config.yaml
num_hidden_layers: 25
hidden_size: 256
num_attention_heads: 4
num_key_value_heads: 1
head_dim: 64
intermediate_size: 1024
vocab_size: 3242
hidden_act: "quick_gelu"
norm: "rmsnorm"
norm_place: "pre"
norm_eps: 1e-06
positions: "rope"
rope_theta: 10000.0
rope_fraction: 1.0
qk_norm: false
attn_scale: 0.125
bias: "none"
tie_word_embeddings: false
parallel_block: false
init: "uniform"
init_std_qkv: 0.016
init_std_o: 0.00226
init_std_up: 0.016
init_std_down: 0.00113
optimizer: "muon"
learning_rate: 0.00851
lr_mult_up: 1.29
beta1: 0.9
lr_head: 0.0203
max_grad_norm: 0.5
warmup_steps: 200
schedule: "wsd"
decay_fraction: 0.918
decay_shape: "pow"
final_lr_fraction: 0.0
batch_tokens: 65536
max_seq_len: 512
doc_mask: true
train_tokens: 665800000
max_steps: 10160
dataset: "wikipedia_en"
Each number is 128 + 32 x the weight over its row's rms, rounded and kept within 0 to 255. Layers, rows and columns count from 0. The size above them is the row's rms in percent of the matrix's.

# layer 18 MLP down (transposed), 1024x256, rms 0.0717, rows 917-929, columns 128-255
size [105 105  89  71 103  88  91 128 105  83 109  11 115]
[[ 84  99 141  77  90  66 134 157 120 134 130 131 102 164 109 140 139 139 121 119  87 114 201 108 171 147 130 129  92 100 109 114 103 118 205 127 203 120  61 122 161 104  74 151 157 142 130  87 132 184 131 136 126  77 110 108 139 114  56 137 127 102  96 166 161 116 116 215 177 167 175 154 159 107 119 140 136 124  92 120 140 148 102 188 107 169 139  92 139 108 159 150 125  99 113  90 140  85 147 143 144 172 161 151  40 173  85 137 198 132 126 144 133 133 139 126 134 136 152 147 208 112 138 140 219  96  39 113]
 [126 160 131  85 112 144 111  87  61 149 174  74 110 156 139 162 170 110 117 109 147 131  85 119 199 133 168 160  86 138 185 145  67 116 101 146 135  63 109 112 112 113 143  95 117 130  88 101  99  95 108 145 172 140 104 110 108 137 108 159 125 107  63 171  86 122 121 145 173 157  31  93 153 134 140  90 113  80 184 128 110 102  59  81 149 144 105 122 160 125  84 125 101  94 184 135 143  74  52 167 104 124 115 198 151 109 128 151 106  63 155 156 207 145 126 160 100 109 145  83  88 159 105 194  89 198 150 107]
 [109 142 133  89 137 155 152  43 182 129 151 150 133 137 118 143  88 121 105 160 115  84 170 157 134 161  91 135  99 159 148 130 158 172 118 136 137 138  73 175 137 177  44  58 145  90 151 169 191 127 151  92 144 105 140  91 145 101 167 102 125 150  72 166 181 166 116 153 111  94 158 133  89 164 103 129 139 134 130 167 142 145  80  37 159 166  93 150  92  87  88  95 152  72  87 129 136 117 188 106  82 144 164 106 174 110 130 153  98 151  96 131 101 136 119  84  96  94 165 100 111 125 160 113 135  83 120 118]
 [185 166 107 105 129  89 123 132  98  86  90 119 105  76 114 122 111 115  97 165 130 173 106 155 135 143 130 137 137 151 135 109 161  93  89 162 133 184 139 176 150 144 126 166 139 181 134 111 144 107 109  81 105  72 108 114 158  86 149 108 130 116 118 139  85  95 107 161 162 121  99 148 146 119 151 136 131 139 155 139 187 106  64  97  99 132 124 132  52 144 140  98 163 154 148  89 147 138 138 142 142  90 119 136  63 116 121 130 131 101 160 121  94  68  90 118 135 124 186 145 120  56 119  79 133 114 125 166]
 [152 154 145  88 118 171 161 167  88 125 119 138 106 124 155 172 105 148 114 115 121 131 155  98 113 155 132  56 129 109 163 155 170 173 135 210 128 133  86 127 111 168 121 209 135 102 117 167  80 118 137 138 183  91 159  98 139 109 108 146 130 131 131 172  77 157 137  56  95 202 111 162 177 189 137 143 187  90 162 216 118  91 134 107 107 108 137 132 147 113  82  98 124 149 151 113 104 133 147 108 102  77 149 134 105 144 106 116  98 143 141 123 128  76  76 116  69 149 106 128 155 122 112 169 112  97  78 112]
 [ 92 188 128 108 111 123 139 123 111 188  91 119  64 178 131 100 118 152 184 141 211  87 127 147 108 142  89 134 187 118 104 130 129 125 123 164  95 202  99  59 110 134 137 112 150 209 105 110 114 109 118 115 117 166 139 151 119 152 114 145  52 212 156 131 149  67  96 178 126 137  89  88 132 149  89 111 103  87 103 125 125  76 154  79 194 134 181 119 116 132  89 170  58 126  93 133 140 141 126 164 115 142 153  50  96 209 116 126 143 124 124 145 138 150  97 155 120 125 134 126  93 158 103 208 159 116 116 155]
 [142 193 126 147 123 121  94 146 112 129 141  30 142 146 146 120 142 126 119  99 129 160 109 158 182 128 172 140 129 170 113 172  58 141 149 170 170   5 160 139 134 124 127 124 171 123 179  84  87 154 123 123 169 146 172 111  58  80 133 161 111 144  74 169 161 186  72 142 125  99  76 137 192 128 164 144 107 155  94 119 120 131 182 119 150 128 110 105 136 136 121  84 148 153 129 173  58  96 125 144 102 170 178 144 151 127 113 111  96 130 104 141 135 112 193 105 147 129 174 132 157 130 100 113 109 166 145 141]
 [128 110 153 116 119 116 121 154 111 124 111  72 176 113 130 137 138 115 120 110  73 137 111 110 142 131 106  97 140 121 130 175 103  92 103  45  92 126 115 169 129  75 102  98 128 166  93 125 192 125  82 105 144 114 141 134 110 161 169 128 104  71 141 143 153  78  86 123  98 147  12 130 133 147 134 118  75 125 178 137 107  97 148 204 117 150 108 106 117 102  95 159 164  76 117 170 110  79 121 172 107  98 162 101 174 176  92  87 106  94 125 137 188 106 116 129 136 127 142  91  92 143 151 106  92 120 155 165]
 [ 86 113 109  90 144 176 118 113 194 128 194 150 119 145 114  81 127 127 141 146 115 132  83 139 111  89  83 174 105 201 102 138 146  91 136 113  88 102  74 123 167 110 121 133 198  96  93 132 161 115 147 103 118 101 133 124 143  71 117 168 170 129 101 113 126 168 138 130 137 117 116 149  70 146 102  79 138  71 146 112 144 117 171  96 130 190  99  96 155 114 133 150  87 108 151 161 126 119 139 135 101  81 142  92 156  69 116 163  50 146  70 136 144 120 138 150 108 132 103 136  59 117  84 111 133  58  98 168]
 [149 180 152  96  94 174 111 159 111 160 115  64 122 196 120 135 146  73 174 142  81 137 110 120 182  92 153 201 119  78 134 128 136 149 118 150 102 124 139 113 131 101 106 147 166 100 139 122 120 183  83 108 194  79 148 139 159 127 174  88 165  70 132 137 188 114 146 170 147 125  97 119 166 154 172 119 111 115  89 119 126  90 105 136 185 114 139 113 112 131 135  82 167 112 126 160 128 160 130 126 178 191 188 188 158 127  89 130 164 142 117 132  99  70 120 118 124  42 144 154  72 104  89 168 167 202  87 127]
 [106 134 183 204 134 143 134 178 139 132 124 122 124 120 154 147 133 190 123 135  51 160  72 125 104 134  49  90 165 118 138  85 138 129 114 125 159  49 160 162 147 129 139 111 142  92 102 121 113  78 112 126  88 111 101 108 171 155  69 164 106  92 134 172  60 127 109  92  63 138 197 112 130 113 123 179 117 180 127 107 123  99  83 168 114  99 148 130 134 129 146 171 118 127  70 178 153  64  91 107 182 188  78 179 165 108 129  99 147 112 139 108 113 184 118 138 107 155  93 125 113  53  82  88 140 153 159  73]
 [113  76 111 115 176 110 123 154 117 148 133 104 178  90 116 151 119 125 103 107 101  94 106  75 127 103 127  66 141  73 105 132  84 119 160 157  92  36 135 174 131 105 177 164  54 126 107 103 150 194 113 137 211  74  99 125 155 131 107 128 101  90  37 116 163  83 119 151 151 126  45  44 142 143 128 146 100 131 160 125 115  96 123 166 123 139  90  51 123  50 142 120 161 140 101  82 109 113 163 161  87 133 173 152 121 119 121 165 159 107 188 114 107 114 140 130 170 102 110 126 156  75 114 178 150 146 121 114]
 [147 159  92 149  75 156 119 113  93 197 120 153  87 134 142 118 141 106 141  94 167 150 157 131 127 148 107 117 123 134 101 108  95 140 180  89 110 103  78 112 158 151 153 142 121 155 123 124 163 135 157 113 158 159 194 102 162 143 122 120 143 119 206 133 123 110 135  86 145  90 177  84 142 184 165  69 142 186 127 115 163 136 144 158 100 121 156 182 159 118 172 118 112  71  91 130 185 101 103 127  87 182 117 136 116 129 125 129 104 164 157 184 112  89 101 136 124 131  93 102 143  74 171 190 144  98 121 105]]
# layer 18 MLP up, 1024x256, rms 0.17, rows 918-929, columns 128-255
size [101  90  65 110  88  82 131 114  71 117   9 118]
[[160 100  90  93 154 120 144 191 137 123 157 163 163  69 121  77 158 124 141  90  92 170  94 127  78  47 133 122 195 125 111 123 141 138 121 145 111 123 124 104 157 123 125 165 104 113  84 126 147 145 123  74  87  87 178 127 151 121 107 119 111 160 133 156  97 159  86 146 115 131 138 124  93  90  89 157  74  79 157 150 148 114 101 123 101 154 139 104 112 145  94 110  27 134 109 132 137 176 144 170 113 181 107 106 125  89 154 110 104 157  97 181 163 126 135  97 128 111 135 176  87 138 171 110 137 116 134 145]
 [167 147 144 131 163  86 113 104 119  91  36 147 115 193 138 122 161 143 114 123 139 141 121  70 122 120 138 132 152  76 114 121 186 135 138 107 132  65 106 117 138 120 157 157  78 108 154 129  80 120 124 145 116 135 145 139 146 162 137 131 127 112 114 105 131 105 166 124 130 172 203  73 182 154 150  62 148 146 135  76  90 155 109 167 128 117 145 122 123 130 109 114 150 143 103 120 140 130  56 111 182 105 105 119 168 176 109 129 145 175 103  96 181 117 102 106 136 102 132 153  97 101 175 100 118  89  82 139]
 [123 106 152 149  84  52 158 159 201 154 117 138 117 169 154 118 145 175 150 121 136 105 123  91 134 125 146 123 152 148 154 103  70 131 131 128 175  55  96 112 121 129 180 101 129  88 116 141 138 149 158 154 161 133 120 116 111 148 100 148 139 120 118 102 104 105  90 152 107  84 128 139  83 116 123  74 121 128 111  77  70 128 128 172  98  62 140 118 181 127 108 125 109  88  93 128 110 101 145 147 119 119 118 159 146 149 168 137 104 123 134  96 174 154 155  99 128  99  94 137 128 187 147 175 144 120 132 109]
 [151 117 175 122 165  80 132 117 120 165  84 180 157 110 186 116 145 129 104 107 117 146 104 118 137  89 157 117 139 204 164  84 124 121 102 122 114 148 124 133 134  91 134 100  81 166 159 161 155 130 134 149 153 107 146 142 157 148 103  92 125  63 141 156 119 178 139 145  69  94 174 178  95  77 108 102 120 102  84 154 145  93 119 104 149 186 129  57 101 147 129 162 157 171  92 183 115 169 194 129 143 101 117 181 167  60 167  90 140 101  79 104 140  98 104 147  93 121 125 161 179 136 184 105 126 131 116 129]
 [154 114 159 116 112 158 100 135 164 136 174 162 119 102  96 116 134 108 142 161 140  86 108  81 130 124 151 111 116  78 147 119 113  98 160 130 177 123  90 167 144 117  98 192 124 142 104  96 142 167 128  42 166 101 154 127 106 110 139 126 131 160  97 163 144 106 151 136 129 112 145 117 102 143 188 200 125 143 148  70 128  98  95 219 118 143 116 146 181 110  83  77 123  66 121 135 141 151  97 147 109 128 101 179 107 101 141 120 143 125  85  96 192 163  81 131 120 129  95 156 145 129 155  65 150 161  74  65]
 [154 141 143 125 116 207 142 153 139 119  95  58 100  95  82 146 155 144  90  99 147  82  70 118 169 127 114 126 173 137  97 115 143  99 149 138  90  71 120 149 123  84 130  82 122 112  59  92 109  97  91 128 140 140 138  15 165 115  45  91 158 139 146 110 164  90 138 163 186 114 131 138 109  84 139 149  92  76 116 154 127  97 164  80 165 130 100 130 118 149  67 123  76 105 109 148 131 104 156 112 141 139 126 143 102 119 126 124 112 118 136 171 173 138 112 105 110 170 147  63 149 193 134 104 185  53 162 141]
 [164 111  76 130 160 115 125 113 122 173  97 148 153 141  60 158 180 115 128  82 154 102 170  67 111 113 131 106  74 151 162 131 194 108 101 110 121 201 117 128 159 147 118 143  97 112 188 101 185 134 106 136 149 161 133 100  94 172 164  86 126 138 130 135 165 136 104 132 130 111  94  99 170 138  67 131 107 133  97 120  88 141 119 124 122 102 138 173 178 163 129 104 164 153 111 174 138 138 100 150  90  88  95 114  86 148 107 169 170 142  73 142 167 181 115 105 115  84 120 141 154 110 113 115 152 130 116 110]
 [180 123 125 166 176 116 114 127 122  91  87 140 198 102 106  78 158 135 142 135 160 185 163 142 110 132 157 119  92  69 150  87 103 181 111 105 121 109 146 117 101 105  69  70 164 137 158 147 104 130 115  46 161 163 157 113 147  90 166 123 126 103 127 160 130 114  87 119  92 155 114 132 148 191 172 188  40 160  81 149 137 140 128 125 116 116 156 174 138 112 132  81  94 137 167 132  88 188 120 130 141 163 131 166 124 127  89 123 138 105 198 126  99 106 188 133 141 107 190 134 143 136 146 154 156 186 131 160]
 [ 91 115 145 118 139  91 152 133 173 135  53 156 160 100 101 158 139 142 109 106 132 156 143 116 112 148 103  74 156 162 235  83 103 161 111 133 185 139  87 114 166 131 152 125  72 143 130 196 118 162 186 124  59 157 141 168  70 147  96 138 113 107  97 129  91 116 107 191 167 117 105 141 121 163  97 100 148 126  98 224 186 135 119 153  85 114 120  95 167 138  94 182 133 111 120  74 100 131 131 164 161 122 178 115 175 158 132 189 115 119 190 167 158 170 149 183 155 136 105 188 144 120 157 108 136  87  75 131]
 [153 140 111 136 161 100 169 163 135 196 107  63 101 118 105 115 163 152 102 163 132 181  73 128 146  90 139 128 109 159  93 154 107  75 134 139 138 128 190 106  72  57 175 139  73 119  77 107  94 102 142 123 119 115 125 145  98 177 163 144 159 155 144 112 124 157 113 169 195 153  95 107  61 152  63 130 143  62 115 146 119 181 136 180 132 103 204 110 131  70 117  87  97 127  63 145 153 155 152 140 119 120 108 156 135 169 144 128 146  88 116 165  95 127  66  92 142 152 126 184 121 120 136 123 156 175 143 136]
 [153 183 164 143  98 157 143  67 113  60 134 161  98 182 143  96 129 157 167 123 162 129 158 191 106 166 114 167 124 166 124 142 128 142  63 114 145 212  70 103 113 188 122 102 161 110 164 156 136  92 149  97  58 164 162 118 104 188 139 111 107 153 217 138 103 161 156 152 144 161 146 172  96  70 151 106 116 131 119 187 111 150 127  98 141 107 181 177 167 213 130 110  97 104 127 148 142 161 103  75 117 106  65 129 133 127 117 110 115 124  94 162 140 133 125 107 108 160 141 132  95 193 131 122 122 134 146 131]
 [116 126 107 122 164 113 192 111 187 116  68 177 131 112 117 116 159 131 139 177 155 198 132 141 112 106 126 189 127  96 155 169 138 122 186 134 147 107  91 203 142 149 132 180 176  53  95  96 113 149  55 155  64 131  69 144 142 148 103 123 130 113  54 110 110 151  99 116 112 114 186 113 127 151 144 113 137 137 102 106 144 160 111 125 119 133 143 165 102 156 167 101 176 169 140 129 168 120 146 156 131 135 131 119 175 128 130 165 121 119 151 116 149 118 165 102 140 105 183 163 124 161 115 128 113  78 101 135]]